{"n_kv_head": 1, "norm_eps": 1e-06, "doc_mask": true}
Each number is 128 + 24 x the weight over its row's rms, rounded and kept within 0 to 255. Layers, rows and columns count from 0. The size above them is the row's rms in percent of the matrix's.

# layer 2 MLP up, 192x64, rms 0.101, rows 7-41, columns 0-63
size [102 104 104 104 114 112  98 100 106  97  94  97  94 104 113  94 106 111  95  90  90 100 113 101 100 105 104 113 101  86  96 104  94 103  96]
[[143 125 165 148 105 105 124  98 143 110 121 120 101 165 143 128 116 138 118 100 154 136 138 143 158 119  99 162 108 147 163  98  99  95  84  83 149 125 132 174 144 117 150 116 103 113 154 109 128 140 155 133 112 144  81 132 148 143 103 135 111 131  94 191]
 [135  91 176 138 145 165  71 123 106 135 140 127 127 131 141  92 114 138  68 101 147 101 122 118 146 145 114 134 123 118 125 134 125 153 122 115 136  98 157 169 147 105 102  89 171 109 120 148 122 104 190 120 144 159 133 124 138 156 124  96 155 152 123 129]
 [119 128 115 134 123 156 140 112 139 136 110  81 141 176 112 136 118 133 134 151 150  74 136 152 124  73 113 154  96 141 158 167 136 138 162 122 176 127 143 149 110  95 119 164 136 133 146 124 151 139 122  89 163 115 125 106 119 100 134  73 117  98 151 106]
 [150  96 139 105 157 140 155 145  98 114 158 118 115 121 117  90  97 163 174 109 153  99 142 119 111  82 124  94 149 141 162 140 106 144 161 110 117 125  97 118 130 138 124 161 168 124 168 170 116 150 143 112 122 125 135 146 111 104 120 133 167  95 153  88]
 [140 105 129 181 137  76 142 207 127 150 101 101 106 151 146 140 127 110 101 121 123 103 120 132 136 150 141 101 159 122 163 120 122 112 132 100 171  99 104  98  94  97 144 132 155 110 165 115 140 118 132 146 141 139 163 131 148 136 120 112 144 115  87 136]
 [ 97 166 137 174 165 134 145 100 137 105 122  97 103  77 140 117 108 104 140 138  73 109 165 150 196 154 109  93  95 137 157  94 150 119 142 122 145 138 122 119 115 129 148 122 118 109 128 139 112 104 147 110  90 119 134 145 140  89 121 113 118 132 110 129]
 [167 135 106 138 132 137 125 116 125 109 154 148 119 165 103 107 149 166  71 119 155 147 143 175 156 116 132 172 105 146 129 100 140 104 133 108 163 110  82 124 143 107 139 175 100  85 126 112 113 125 151 127 124 129 145 119 151 145 110 129 149 120 112 187]
 [124 143 105 163  96 149 131 110 107 166 120 133 114 161 117 103  88 121 144 144 153 120 136 149 174 134 164 149  95  91 149 163 122 143 142 118 121 127 147 156 118  86 143  97 108 102 124 105 162 102 113 133 171 125 141 116 163 107 147 125  64 119 115 105]
 [118 134 157 109 123 118 165 151  97 123 116 145 107 105 110 141 103 150  85 141  90  76 105 155 117 146 113 114 117 120 133 115 143 143 162 168 133 148 141 115 136 181 113 131 129 120 129 165 120 170 169  99 149 112  98 101 140 106 137 159 164 175 113 143]
 [113 134 113 142 172 128 114  70 179 118 124 119 148 130  93 127 137 109 150 129 166 130 152 144 123 114 113 122 154 140 151 103 135 104  88  62 134 126 125 121 113 140  96 129  83 113 134 135  95 134 177 117 142 126 146 135 111 123 130 132 116 181  76 129]
 [140 148 154 101 153 133 160 160 124  98 124 120 107 100 127 144 112 154 128  79 115 133 148 111 134 105  83 141 168 102 167  85 116  95 185 160 139 116 106 107 160 111 112 146 150 150 103 142 130 133 128 111 109 147 103 153  79 150 129 108 121 134 125  95]
 [109 153 143 118 122 108 111 116 161 103 145 106  72 123 123 158  95  89 101 136 155 134 134 156 143 127  88 144 102 168 103 136 115 116 145 149 145 104 150 117 174 139 131 111 115 113 120 124 172 130 134 117 125 130  99  69  74 142  98 135 157 155 140 146]
 [126  88  75 153 124  86 140 141 136 119  93 126 105 107 113 178 114 106 165 146 125 123  78 133  88 106 120 169 117 112 145 120 144 112 137 114 147 129 142 128 128  99 151 112 129 113 141 153 108 127 135 134  73 154 123 144 129  99 134  87  77 119 127 164]
 [114 170 132 130  99 127 101 116 149 153 128 126 159 136 144 110 104  86  81  90 134 124 136 137 109  69 138 131 126 133 134 141 141 163 144 141 146 138 151 124 154 148 101  89 118 130  98  76 123 101 133 186 142 132 155 126 188 127 118 115 145 159 141 124]
 [156 117  70 142 132 116 177 112 120 124 107 134 112 146 134 139 138 123 123 117 130 137 167 108 167 113 125 132 117 122 131  86 144  69 139 129 146 130 120 130  95 124 193 122 113 126 173 114 157 140 138  95  88  77 124 111 123 132 114 125 109  79 104 134]
 [107 112 103 151 121  60 133 171 165 146 106 121 138 148 140 114 125 131 137  86 158 130 117  99 117 121  94  99 166  96 102 162 129 111 103 152 118  99  99 174 175 115 161 151 107 144 133 130 112 126 114 106 147 114 136 119 127 113 110 100 133  91 100 134]
 [157 109 119 156  65  99 146 134 135  87 140 121 146  96 110 115 161  99 127  82  98 152 130 115  56 127 141 105 153 114 106 142 142 150 102  96 143 105  94 149  99 132 134 117 119 142 147 141 121 113 121 102 160 132 138 129 122 131 129 114 138 124  76  96]
 [117 126 132 131 168 155  80 146 144 152 157 102  92 107 135 174 121 109 128 123 140 119 119 127  96 132 173 115 148 143 115 166 147 119 112 137 135 115 111 110 104  88  94  76 109  92 131 105 145 124  98 151 114 152 152 110  82 109 111 123 158 166 150 147]
 [128 102 136 144 139 168 166 106 108 154  65 145 121 111 119 122 114 159 140 140 132  87 175  98 120 109 156 112 103 127 160 126 143 132 140 166 136 139 139 117 120 112 107 106 146 167 142 124 155  76 156 135 146  79 167 158 145 111 128 124 105 140 154 119]
 [ 82 144 173 126 129  99 159 143 131 122 138 175 143 136 144 115 107 107 118 145 105 147 160 117 109 178  94  94 136 120  75 153 116 105 114 133 135 133 148 100 130 135 141 128 153 139 147 130 109 158 138 100 134  91 117  78 135 169 136 127 177 100 105 117]
 [155 157 160 105 127 114 111 107 148 106 116 110 140 120  92 118 118  91 141  84 162 167  76 120 134 129 105 124 111 111  88  71 116 133 115  93 137  88 116 145 148 146  96  97 112 149 151  97  97 120 109 162 109 137 113 130  93 157 131 133 119 141 143 110]
 [121 112 100 156 118 178 154 134 153 140  89 148 108  92 129 132 105 132 160 108 103 105 133 125 143 151 124 183 151 121 134 124  90 109 103 157 129 150 149 125 134 150 140 125 154 143 119 141 155  66 113  82 138 162  96 132 115 133 168 156 120 152 115  95]
 [144 129 128 133  82 128  95 111 109 139 160 150 103 123 170  91 169 160 151 152 155 177 109 138 124 142 133 164 104 122 147 112 106 150  71 163 139 103 143 126 148 136 155  81  97 129  84 160 108 116 137 161 125 127 132 156 127 135 118 127 149 116 141 118]
 [166 134 152  81 113 104 136 138 141  91 112 148 104 111  93 146 121 143  96  96 116 153 150 104 106 100 150 119 126 153 124 107 128  79  87  99  95 138 121 131 126 127 101 150 108 166 142 118 119  86 134 151 164 117 144 143  99 126 145 152 125 165  83 162]
 [110 120 123 116 124 134 125  98 108 105 127 121 133 177 145 119 110 119 112 171 130  91 158 122 121 108 180  87 112 141 135 167 165 137 164 112 129 159 161 114  91 117 158 115 114 117 131 126 126 132 125 188  83 128 121  90 134  89 135 130 132 112 103 175]
 [132 109 153  84 145 138 125 138 132 153 152 134  76 100 103 130  92 152 135 108 130  94 183  85 142 142 175 119 139 122 159 104 169 154 135 128 124 125 139 129  79 106 176 135 152 113 141 132 122 135 116 125 168 151 119 117 104 134 111 150 143 117  95  93]
 [113 162  98 110 133 107 130  98 120 153 105 124 101 112 129 162  84 143 129  89  98 113 139  78 104 139 139 132 109 122 119 130 123 147 122 151 155 155 157 130  90 132 129  78 115 145 156 103 180 123 104 152 131  91 188 105 105 126 133 140 112 163 136 129]
 [150 128 163 160 161 124 122 111  95 159 141 106 138 144  83 124 157 114 122 156 103 148 115 136 101 125  84 135 177 153 140 125 147 146 109 135  82 132 106 139 125 112 132 182 139 163  95 174  99 115 118 130 156 147 158 136 114 141 128  90 157  95 119 128]
 [116  96 129 166 137 135  98 119 162 148 130 168 208 164 140 111 145 113 124 133 146 111 176 134 126 107 131 150 109 118  82 108 156 118 105 147  97 129 143 147 127 138 100 132 114 182  96 146 149 109 128 126 121  76 132 115 124 122 138 101 127 122 103 143]
 [ 95  88 126 121 157 141 109 149 138 116 141 114 152 129 157 120 163 131 133 165 118 190 156 115 149 112 121 130 116 139 154 119 148 176 160 148  81 134 127 109 125 163 141  87 139 140 130 136 123 146 125 149 157 100 152 140 134 117  55  86 127 120 135 125]
 [138 100  99 123 112 163 131 178 142 151 154 119 135 111 111 121 155 150 147 156  83 143 138 119  86 123 170 115 160 162 151 136 153 148 134 154  91 183 151 117 106 144  94 108 175 112 108 148 106 107 134 150 161 140 128 152  99 126 139 108 135 155 133 134]
 [132  96  91 110 128 153 116 135 103 116 158 133  58 134 100 103 136 160 100 146 127 132 152 135 156 146 129 116  94 152 108 175 170 145 121 103 115 130 142 169 100 143 153 121  88 100 155 170 126 118 126 137 132 119 158 113 111 133 103 110 134 144  94 163]
 [153 138 119 163 133  66 112 104 106 127 153 126 189 149 123 128 137 126  97 100 119 135 113 152 117 122 135 121 100 186 147 107 137  87 148 128 142 133 111 124 115 132 141  85 140 112 127 122 120 144 127 115 133  85 149 104 183 122 141  98 164 132 110 174]
 [106 134 146  88 148 153 129 146  73 138 121 119 144  99 100 115 165 144 128 118 160 177 148 170 141 142  83 138 127 100  91 135 126 128  86  79 145 113 154 103 166 114 134 163 131 112 130 115 140 101 161 150 132 125 122 146 119 172 101 119 137 129 127 151]
 [130 155 138 153  98 112 133 122  77 138 107 116 140 127 113 161 112 123  88 145 118 109 105 119 152 198 140 142 138 107 104  96 106 146  94 157 127 138 161 138 161 189 109 128 124 166 136 135 139 137  87 148 162 116 131 153 109 108  88 142 127 148 137 144]]
# layer 2 MLP down (transposed), 192x64, rms 0.101, rows 7-41, columns 0-63
size [111 103  94 104 109 109  94  96 105 103 102  97  96  94 107  94  97 105  99 100  93 104 114  98 101 109 100 105 103  89  98 106  94 104 105]
[[168 123 137 162 116 136 113  99 156 127 109 151 120 106 119  71 115 119 146 125 135 113 136 115 196 130 120 124 126 169 120 108  80 110  93 147 122 170 181 132  99 135 170 138 104 119 117 140  99 157 117 124  99 137 147 144 174 125 145 128 110 126 145 140]
 [105  85 142 104 128 172 114 124 140  89 141  71  63 110 132 128 146 111 120 140 102  73 118 146  99 108 107 141 137  96  94 119 107 130 122 121 139 121 139 120 108 119 151 103 136 122 131 110 152  96 160 154 119 111 154 142 155 136 100 105 101 103  98 161]
 [128 111 189 184 134 127 128 187 159 142 125 127 149  83 133 110 117 126 167 156 173 168 124  90 140 116 109 109 122 101 120 108 157 105 116 135 128 118 109 144 114 133 139  94  84  92 106 126 115 141 145 148 131 119  86 155 123 130 101 126 123 151 139 134]
 [134 123 114 132 148 161 129 115  98 125  68 104 129 114 135 114 106 166 137 137 150 115 151 133 122  63 133 153 113 143 117 126  96 121 127 122 130 108 124 128 152 157  97 144 137  95 178 151 160 173 208 135 139 148 144 158 133 118 115 107 117 117 140 123]
 [167  93 139 105 128  98 101 147 121  98 152 146  97 134 170 118 109 147 133 125 121 132 112 146 134 133 104 155 153 167 136 114 151  91 138 159 140 121 162  97  77 109 123 136  88 121 123 141 107  91 152 105 152 167  95 154 137 155 152 122 156 149 172 114]
 [107 179  97 161 120  75 119 118 115 157 124  80 116 102 111  99 148 107 121 149 114 100 169 108 171 152 117 102 121 126 148 115 169 137 136 111 156 139 147 147  95 127 135 132 127 128 140  79 143  91 120 124  79 113 146 131 115 132 145 111 129 129  97 163]
 [145 177 111 125  93 121 153 149 147 157 106 110 170 167 130 127 117 133 177 156  85 122 150 149 140 140 135 102 155 134  91  93 133 152 153 141 121 138 142 166  94 116 166 127 134 150 105  98  91 138 117 109 109 187 111 124 114 150 112 116 126 123 118 109]
 [125 101 144 136 110 143 132 108 130 164 166 102 160 156 171 140 145 114 148 162 144 101 155 127 136 153 130 128 121 105 172 165 163 143 113 170 154 102  93 163 142  99 106 156 102 155 147 126 133 144 142 104 145 172 126 141 154 131 177 130 104 112 119 150]
 [134 133  90  98 130 149 158 136 125 133 144  91 120 159 105 104 106  96 124 148  90 118 129 136 144 119  94 123 138 141 129 104 120 123 144 111 118 147 128 116 124 139 126 140 126 118  92  67 167 171 179 158 100 148 135 108  79 100 136 126 123  70 122 168]
 [125 104 144 177 145 149 139 166 146 103  89  98  98  98 100 112 173 117 131 160 121 159 141 116 101 103 151 109 101 144 116 131 154 109  99 114 127  94 143 128 105 127 111  95 111 105 127 159 140 140 124 103 135 104 169 135  95 108 109 109 121 175  81 117]
 [174 143 155 102 115 139  92 111 118 100 117 117 119 107 139 145  83 112 106 147 142 128 126  97 119 108 116 150 125 102 117 129  76 160 157 140 157 102 142 103 135 123  85 116 145 130  98 140 121 131 135 195  94 130 131 111  97 127 132 127 113  74 134  81]
 [145 168 125 119 107 132 149 104 146 113 133  56 140 155 135 121 149 149 126 120 190 126 108 137 146 134 186 109 108 115 128  90 127 107 110 120 110 133 114 120 154 140 107 183 120 114  75 101 137 119 112 134 151 150 136  94 113 130 105 149 163 123 121 103]
 [175 111 117 175 119 121 158 114 104 120 110 140 106  91 115 130  62 121 128 105 116 172 164 146  98 126 131 133 147  96 121 122 116 129 132 138 107 114 122 124  80  99 166 107 130 123 118 138  84 166 110 137 134 151 108 163 144 103 149  84 102 123 153 129]
 [ 71 124 107 121 115 109 125 111 115 145 108 129 138 136 109 110 113 121 118 113 133 168 105 141 116 181 139 144 135 149 117 151 152 138 130 130  86 136 135 150 110 102  92 108 104 164 119 187  78 136 152 110 122  74 171 138 142 119 139 124 129 101 115  79]
 [112 145 141 146 124 129 119 144 141 134 110 130 140 129  90 171  51 110  93 115 166 112  93  99 107 132 130 135 150 117 133 138 128 138 128 132 174 126 135 125 108 104  83 134  70 130 135 134  82  88 119 141 172 101 108 117 123 115 152 112 109 144 135  94]
 [159 157 133 160 106 100 134 149 128 118 129 123 173 105 147 100  89 176 136  94 190 111 106 121  77 134 122 123 135 117 103 150 109 144 131 154 132 112 129 133 141 100 109 125  99 129 124 160 109 128 112 126 157 130 108  84 140  85  81 146 112 167 129 129]
 [154 121 132 157  98 112 149 145 140 125  97 161 127 133 139 136 112 166 103 129 121 151 143 100  95  87 108 111 114  79 123 136 146 105 201 120 122 123 138 127 137 123  90 131 165 129 136 157  85 113 116  92 142 121 101  62 130 128 143  99 133 137 108 113]
 [146  92 120 136 134 145 141 126  87 132 161 146 122  95 154 139 177  87 115 158 114  85 118 182 127 152 133 150 173 162 146 120 122 109 134 132  97 111 113 123 106 109 107 159 135 137 115 119 129 153 182 109 113 165 144  88  99 113 139 122 162 111 122 119]
 [136 142 145 136 106 147 140 129 119  80 124 124 145 166 117 101 149 128 149 156 103 104 160 143 132 108 127 146  58 111 104 146 114 108 131 102  98 101 153 142  95 132 107 156 158 104 118  80 144 114 113 153 141 144 152 154 180 124 134 106 132 118  82 100]
 [144 144  97 122  89 112 127  99 110  99 124 116  91 150 144 144 106  55 148 127 100 154 113 128 130 129  70 128  86 108  90 115 137  89 133  99 115 162 119 134 134 145 123 164 150 112 130 155 100 123 156 159 144 128 112 110 120 148 105 126 124 176 115 140]
 [124 149 138  65 135 108 118 186 137  83 135 108 138 105 147 100 147 126 106 143 118 135 119 117 107 141 127  95 158  94 112 106 140 118 148 100 151 145 128 119 181 164 166 155 111 126 154 145  98 138 176  95 145 153 139 109 127 119 146 115  96  98 124 117]
 [130 148 161 142 141 124 120 102 171 149 119 112 124 114 118 100 136 155 155 134 164 117 137 145 121 139 129 110 131 142  76 142  72 122 109 106 167 101 158 113 151 133 125 194 160 119 117 144  94 144 108 111 136 162 123 100 133 146 128 118 171 183 126 144]
 [123 107 148 109 100 151 167  82 107 125 160 120  98 156 124 128 124 120 107 117  79 146 120 136  95 141 171 102 146 134 134 144  96 156 114 149 115  90 158 114 101 141 129 109  81 128 111  78 144 167 122 118 100 126 122 114  97 113 137 156 132  78 149 119]
 [132 136 115 103 106 133 157 133 109 112 142 148  95 149 147 107 104 128 146 118 134  67 142 147 174 139 167 156 120 102 139 112 125 122 156 127 140 154 107 131 100 160  94 109 108 197 123 119 116 162 102 160  94 119 113 141 110 113  98 100 116 174 115 128]
 [110 128 169 117 144 145 163 107 139 137 137 157 202 146 142 141 120 153 129 108 129 137 160 102 152 118  80 123 110 168 102 181 164 123 141 128 139 116 136 134 173 117 148  84 114 121 127 140 133 137 134 105 111 163  95  93 113 101 142 158 125 129 138 105]
 [131  91  90 169 115 139 174 112 126 110 161 105 160 102 106 177 115 139 113 107 152 124 118 148 137  99 144 174 145 137 166 148 110 142 154 119 178 135 137 115 103 174 139 130  91 106 110 160  89 133 140 132 147 132 131 167 143 105 136 137 118 145 145 114]
 [140 129 135 101 125 155 124 145 162 179 122 141 130 134 108 145  77 126  91 116 136 168  82 115 114 148 116  99 150 158 165 133 116 168 116 102 186 124 101  96 116 103 105  93 141 151 125 131 147 131  91 159 143  90  95 149 114 138 111 121 117 128 118 134]
 [132 133 122 165 129 148 130 117 146 122 105 138 140 176 131 125 131 136 106 168 140 191 106 140  81 146  97 157 127 120 139 124 131 114  85 107 163 179 123 138 115  97 122 165 156 162 133 152 113 160  98 160 174 125 113 120 128  91 138 120 125  92 133 123]
 [127 137 169 114  61 135 127 151 118 125 149 136 157 118 145 101 125 161  97  99 138 117 127 112 164 110  98 119 155 129 131 151 148 168 172  95 116  91 154 170 117 115 146 118 117 122 108  99 135 134 142 130 126 180 122 133  95 159  83 141  92 119 114 119]
 [136 100 114 112  90 179 140 132 147 123 128 125 159 114 114  96 110 183 122 127 129 122 145 183 109 117 157 166 148 124 123 132 110  99 103 136 181 135 144 117 136 105  88 166 108 131 122 141 133 123 114 103  97 135 106  99 139 143 185 137 142 173 114 128]
 [131 106 122 110 102 152 131 139 118 141 114 127 182 100 151  72 105 140  96 126  96 153 131 110 113 140 183 149 142 109 153 103 129 121  93 127  93 124 142 107  92 139 144 120 133 187 154 152 117  85 138 160 149 127 119 125 175 102 146 117 133 112 148 126]
 [ 98 113 135 117 147 131 118 144 121 123  91 131 102 129 140 152 143  99 149 167 159 160 114 112 121 127 181 135  95 130 130 101 119 140 145 161 179 135 138  91 138 154 116  99 163 108 153 198 143 118 140 131 153 123 121 121  88 102  86 117 125 165 142 115]
 [159  96  88 137 131 132 139 172 172 129 101 118 125 170 128  99 150 109 123 130 125 117 173  91 147 127 146 114 132 114 101 133 137 170 131 122 188 105 108 128 130 159 124 165 148 150 141  98 129 123 150 157 145 150 103 115  95 144  96 166 106 151 151 103]
 [122 140 110 105 149  89  99 136 112 158 161 105 103 126  94 127 111 138 132 132 139 130 122  87 189 130  94 106 158 111  86 192 123 164 133 125 107 107 142  93 120 135 153  97 136 127 123 105 139 109 182 144 111  94  99 146 115 129 117 135 117 125 106 146]
 [134 118 123  97 159  97 136 139 135 113 146  96  92 152 153 135 111 129 140 121 119 156 143 143 122 149 119 128 149 168 105 123  91 180 103 138 150 143 109 111 134 104 174 124 137 136 135 147 116 135  83  97 155  72 149 117 108 140 158  97 116  74 169 111]]
# layer 2 MLP gate, 192x64, rms 0.101, rows 8-42, columns 0-63
size [107 100  99 110 105  95  93 119 103 104 102 104 101 100  95 105 113 100  98  94 107 113 102 100 115  99 107 105  92 100 107  88  98  92  98]
[[165 114 200 127 132 131 116 136 119 115 139 112 157 107 142 106 133 141 102  93 123 100 127 147 144 167 107 129 134 107 128 113 123 159 108 117 166 119 140 150 125 117  85  86 162 122 121 153 119  81 163 137 138 132 119 110 114 188  92 145 135 169 118 150]
 [138 118 115 104 156 121 141 102 125 124 128 177 104 159  96 134 154 170  91 103  97 162 124 108 112 142 168 105 131 138 118  62 101 102 108 129 122 127 111 106 121 124 127 179 144 174 135 154 154 123 131 135 114 127 137 111 139 120 166 141 158 145  84 151]
 [120 110 167  68 151 189 181 103 106 118 156 133 124 132 148 111 109 116 104 125 143 119 156 142 132 107 109 110 131 119 135  81 121 139 134 114 120 119 137 158 157 113 131 143 156 118 104 109  99 145 150  86  83 143 107 118 145 134 121 163 115 108 166  90]
 [135  92 106  75 136 107 174 138 120 124 143 134 151 135 156 112 115 120 102 111 180 114  95 118 120 164 100 155 179 101 144 145 115 109 113 119  98  84 130 145 110 116 188 143 117  92 126 152 133 156 135 114 135 110 132 123 158 108 157 144 118  93 140 124]
 [110 136 148  98 133 136  74 119  73 126 172 125 114 134 176  92 129 118  96 124 153 152 119 152 128 156 110 127 138 143 134 119 117 163 136  90 111  95 147  94 128  94 127 120 108 107  87 135 158 126 110 181 124 114 108  97 130 169 131 109 153 112 148 116]
 [ 78 117 132 157 136 110  99 110 121 129 101 104 124 165 130 171  95 116 153 138 134  94 108 134 102 113 145  94  87 148 158 136 145 122 133 145 165  88 176 132 146 111 174 106 106 159 107 150 145 164 110 134 122 156 104  98 112 117 128 139 130 121 166 111]
 [145 110 170 135 149 128 111 137 158 106 102 129 121  72 106 118 148 173 113 104 113 103 118 139  96 116  81 112 137 128 103  90  77 146 100 138 131  96 116 122 137 149 106 112 133  98 145 104 139 158 115 119 124 118  83 145 111 161 106 143 184 144 152 128]
 [105  96 105  99 122 109 116 119 131 136 163 140 121 118 119 156  63 131 127 139 154  94 116 138 134 130 141 129 107 181 124 130 156 151 152 142 155 112 120 131 143 125 125 124 143 118  64 180 127 128 175 136 108 145 132 121 164 107  98 144 180 122 125  87]
 [185 123 151  81  90 136 121 128  69 104 147 143 114 159 187 139  96 158 147 147 169 130 140 141 179 146 139 120 103 147 138 141 119 148 146 141 115 115 143 113 150 118 128 113 130 113 100 136 150 111 123 145 152 134 106 118 147 113 148 140 165  83 148 124]
 [169 161 164 131 160 136  62 164 119 116 126 139 140 138 162 113 161 143 138 167 146 153 119 105 119 145 140 159 105 117  97 159 127 123 147 114  81 137 139 129 140 102 104  91 132 125 122 119 141 137  75 103 101 135 147 123 163 109 145 130  91 100 103 139]
 [100 128 124 144 175 104 123 120 144 146 165 135 125 128 124 110 145 114 119 123 161 136 116 135  80 145 100 112 115 134 149 153  91 116 130 136 140  68 131 139 171 100 162 135 134 160 130 127 145 183 164 102  92 149 137  77 122 149  98 125 174 118 133 122]
 [149 172 168 104 104 166 131 140 131 134 131  96 158 145 138 107 139 124  98 122 115 145 159 128 168 157 109  87 118 148 150 129 129 134 123 108 130 156 111 116 125 139 142 179 137 156 111 136 188  97 128 118 148 109 159 105 133 143 114 169 181 159 101 116]
 [129 122  85  79 107 129 119 121  70 134 141 145  94 111 147 150  84 162 119 183 125 131 137 110 136 143 150 119 105 124 147 106 119  97 114 138 159 120 118 102 108 109 135  96 136 123  87 150 116 135 136 174  89  84 136 107  89 106 115 141 133 123 108 152]
 [162 144 159 183 134 130 119 157 131 132  92 112 109 130 117 132 155 121 133 128 105 112 107 143 121 179  90 149 140 140 146 155 121 124 140 128  96 134 108 112 137 161 119 140 202 101  99 176 123 138  95 120 151 163 139  95 155 107 131 113 142 155 155 108]
 [168 145 154 119 154 152 121 101  66 124 157 130 140  60 142 131 137 139 162 150  95 126 148 141 148 149 133 157 112 120 142 110 109 166 139 109 120 133 137 105  99 122 146 139 157 113 127 127 182 138 135 138 103 140 102 142 134 133 118 153 136 172 187 130]
 [112 141 134 123 180 157 127 113 140 169 161 132 112 144  99 144 112 147 117 168 138 112 103 127 193 146 115 127  81 156 121 119 135  89 170 114 129 142 123  92 147 116 120 117 132  80 115 114 127 166 146 160 101 136  95 144  97 131 127 171 144 127 147 138]
 [115 123 136 136 159 135  89 134 137 151 157 124  95 117 144 178 124 115 110 122 130 104 113 133 107 127 167 130 150 143  95 157 152 120  98 137 149 120 106 119 105  98  99  73 103 104 153  95 155 134  99 152 107 155 166  95 102 117 139  91 154 168 154 150]
 [114 102 121 127 100 136 149 115 115 167 124 131 109 136 158 145 114 170 156 103 160 126 164  99 104  88 141 138 116 115 149  85 158 152 128 189 157 142 107 135 100 101 106  78 125 160 135 128 150 115 150 141 113 130 146 132 163 132 108 113 114 177 160 124]
 [ 81 128 162 126 145  97 132 103 122 115 137 157 128 125 158 118 105 100 150 154 117 129 149 149 129 145  98  80  80 116  60 164 102 114 108 119 150 142 140 147 126 133 159 105 102 114 119  99 100 186 131 140 118 102 104  99 116 139 127 115 109 130  98 125]
 [139 123  97 144 119 160 107 132  94 156 148 154 128 118 161 155  99 173 160 167 114 124 177 126 135 159 155 180 163 133 170 127 146 108 132 135  89 166 129 113 124 114 145 162 126 125  88 147 134 145 156 135 120 133 123 153 134  92 119 120 148 109 125 174]
 [133  96 123 117 168  68 115 125 114 144 157 117 134 156 120  85 134 131 120 144 151 154 110 129 128 131  87  95 153 129 179 124 194 138 166 121 106 127 136 134 147  90 108 144 106 106 116 129  93 158 154 157 102 117 125 105 110 127 100  98 153 134 127 148]
 [117 128 133 137 158 147 143 111 126 168 148 148 149 113  97 166  94  97 121 121 103 160 149 116  92 142 131 128 170 119 171 110 127 145 144  98 149 131 133  92 129 149  90 122 152 151 161 114 177 181 142 133 150 104 120  94 139 145 105 173 145 135 123 100]
 [155 130 145 100 135  96 117 114 128 125 125 147 154 134  85 139 164 121  71  57 145 155 140  98 119  88 146 110 156 133 124 122 128 104 100 107 148 135 152 125 127 111 125 135 128 142 161 108 166 106 163 134 169 148 139 132 106 123 188 140 127 156 108 124]
 [125 118 113 147 155 111 125 160 170 144 142 138 126 104 117 141 177 127 111  83 114 172 116 114 117 122 111 163 124 145 120 112 112 141 121 150 120  66  77 139 143 121 128 143 151 119 134 122  99 138 148  76 154 142 139 171 140 180 134 103 154 117 164 118]
 [ 92  85 113 177 156 117 160  86 103 120 158 144 114  75 117 112 131  95 141 151 130 119 147 113 128  60 107 128 131 137 112 156 105 133 124 125 174 157 117 105 133 152 140 122 107 116 130 111  81  93 127 140 122 115 128 140 155  84 146 108 121 117 133 117]
 [160 133 138 103  95 123 132 172 131  97 144 127 151 134 129 138 150 124  97 140 147 137 115 167 151 138 117 149 149 118 151 131 153  92 130  83 124 116  65 109 164 136 136 168 168  91 102 161 103 135 163 114 154 178 118 119 105 100 102 127 134 126 125 108]
 [ 96  93  90 120 116 170 139 148 121 129 106 136 102 119 177 149 104 139 133 104 165  91 176  96 141  97 165 139 134 101 115 129 125 137 138 163 142 125 125  96  94 153 117 135 131  99 148 120 161 135 137  83 116 103  81 108 143 123 102 154 102 111 138 110]
 [167 120 151 134 176 151 131 106 141 133 119 133 176 113  98 115 109 162 149 129 130  90 152 148 156 102 162 101  91 151 119 117 141 114 125 115 108 152 156 101 101 133 110 121 129 164 106 138 163  91 112 124 155 124 121 154 120 114 147 132  84 163  71 122]
 [126 161 101 136 110 109 167 114 114 150 107 144 107 121  78 123 104 156 139  96 139  82  75 135 121 150 147 144 142 104 123 122 105  87  96 133 141 120 139 143 131  96 126 150 114 111 124 129 142 121 110 103 102 149  97 102 115 113 209 170 131 136 131 124]
 [119 140 118 152 116  98 120 115 125 112 106 143 145 101 120 150  95 118 101  97 155 103 141  94 141 167 122 170 157  87 123 110 108 113 104  99 143  85 113 135 123 129 159 138  90 194 158 143 145 136 153 103 123  97 112 131 177 141 127 116 166 109 132 108]
 [161  94 149 160  99 112 162  81 105 112 123 169 178 123 167 101 147 151 111 105 119 110 163 129 115 150  94 130 117 147 144 123 149 123 125 110 119 109 161 179 125 144 177 130 136 129 156 104 161  95 127 145 140 126 147 125 165 105 145 122 118  96 125 116]
 [102 102 136 152  89 115 152 153 166 115 126 124 103  94 107 102  96 139 144 126 130  89 103 190 103 135 135 131 134 117 177 151 120 156 120 115 134 114 121 188 119 119 162 154 132 132 137 117 121 108 166 134 141 156 165 165  88 124 151 149 123 138 139 106]
 [ 85 191 141 119 144 157 136 137  99 129  94 110 122  79 121 127 118 150 125 144 108 168 142 148 120 133 124 110 146 104 108 147 112 148 137 130 141 149 168 149 120 105  69 124 131 101 117  86 104 127 165 159 119 123 131 161 109 133  84 139 167 156 136 123]
 [ 90  88  97 119 132 130 150 108 133 120 123 128 118 114 144 118 108  91 176  97 138 125 154 108 119  93 154  96 154 145 133 134 152  76 128 117 144  81  81 117 145 107 173 122  83 101 130 144  82 101 163 122 117 129 117 130 128 123 164  96 128 115 128 127]
 [ 78  96 117 136 114 144 159 111 126 122  88 200 136 119 136  97 126 109 143 110 136 145 187 127 125 168 150 157 140 109 130 158 144 146  92 145 112 123 121 137 120 131 136 155 138 161 140 122  86 110 131 104 164  92 103 112 111 161 117 106 122 122 135  92]]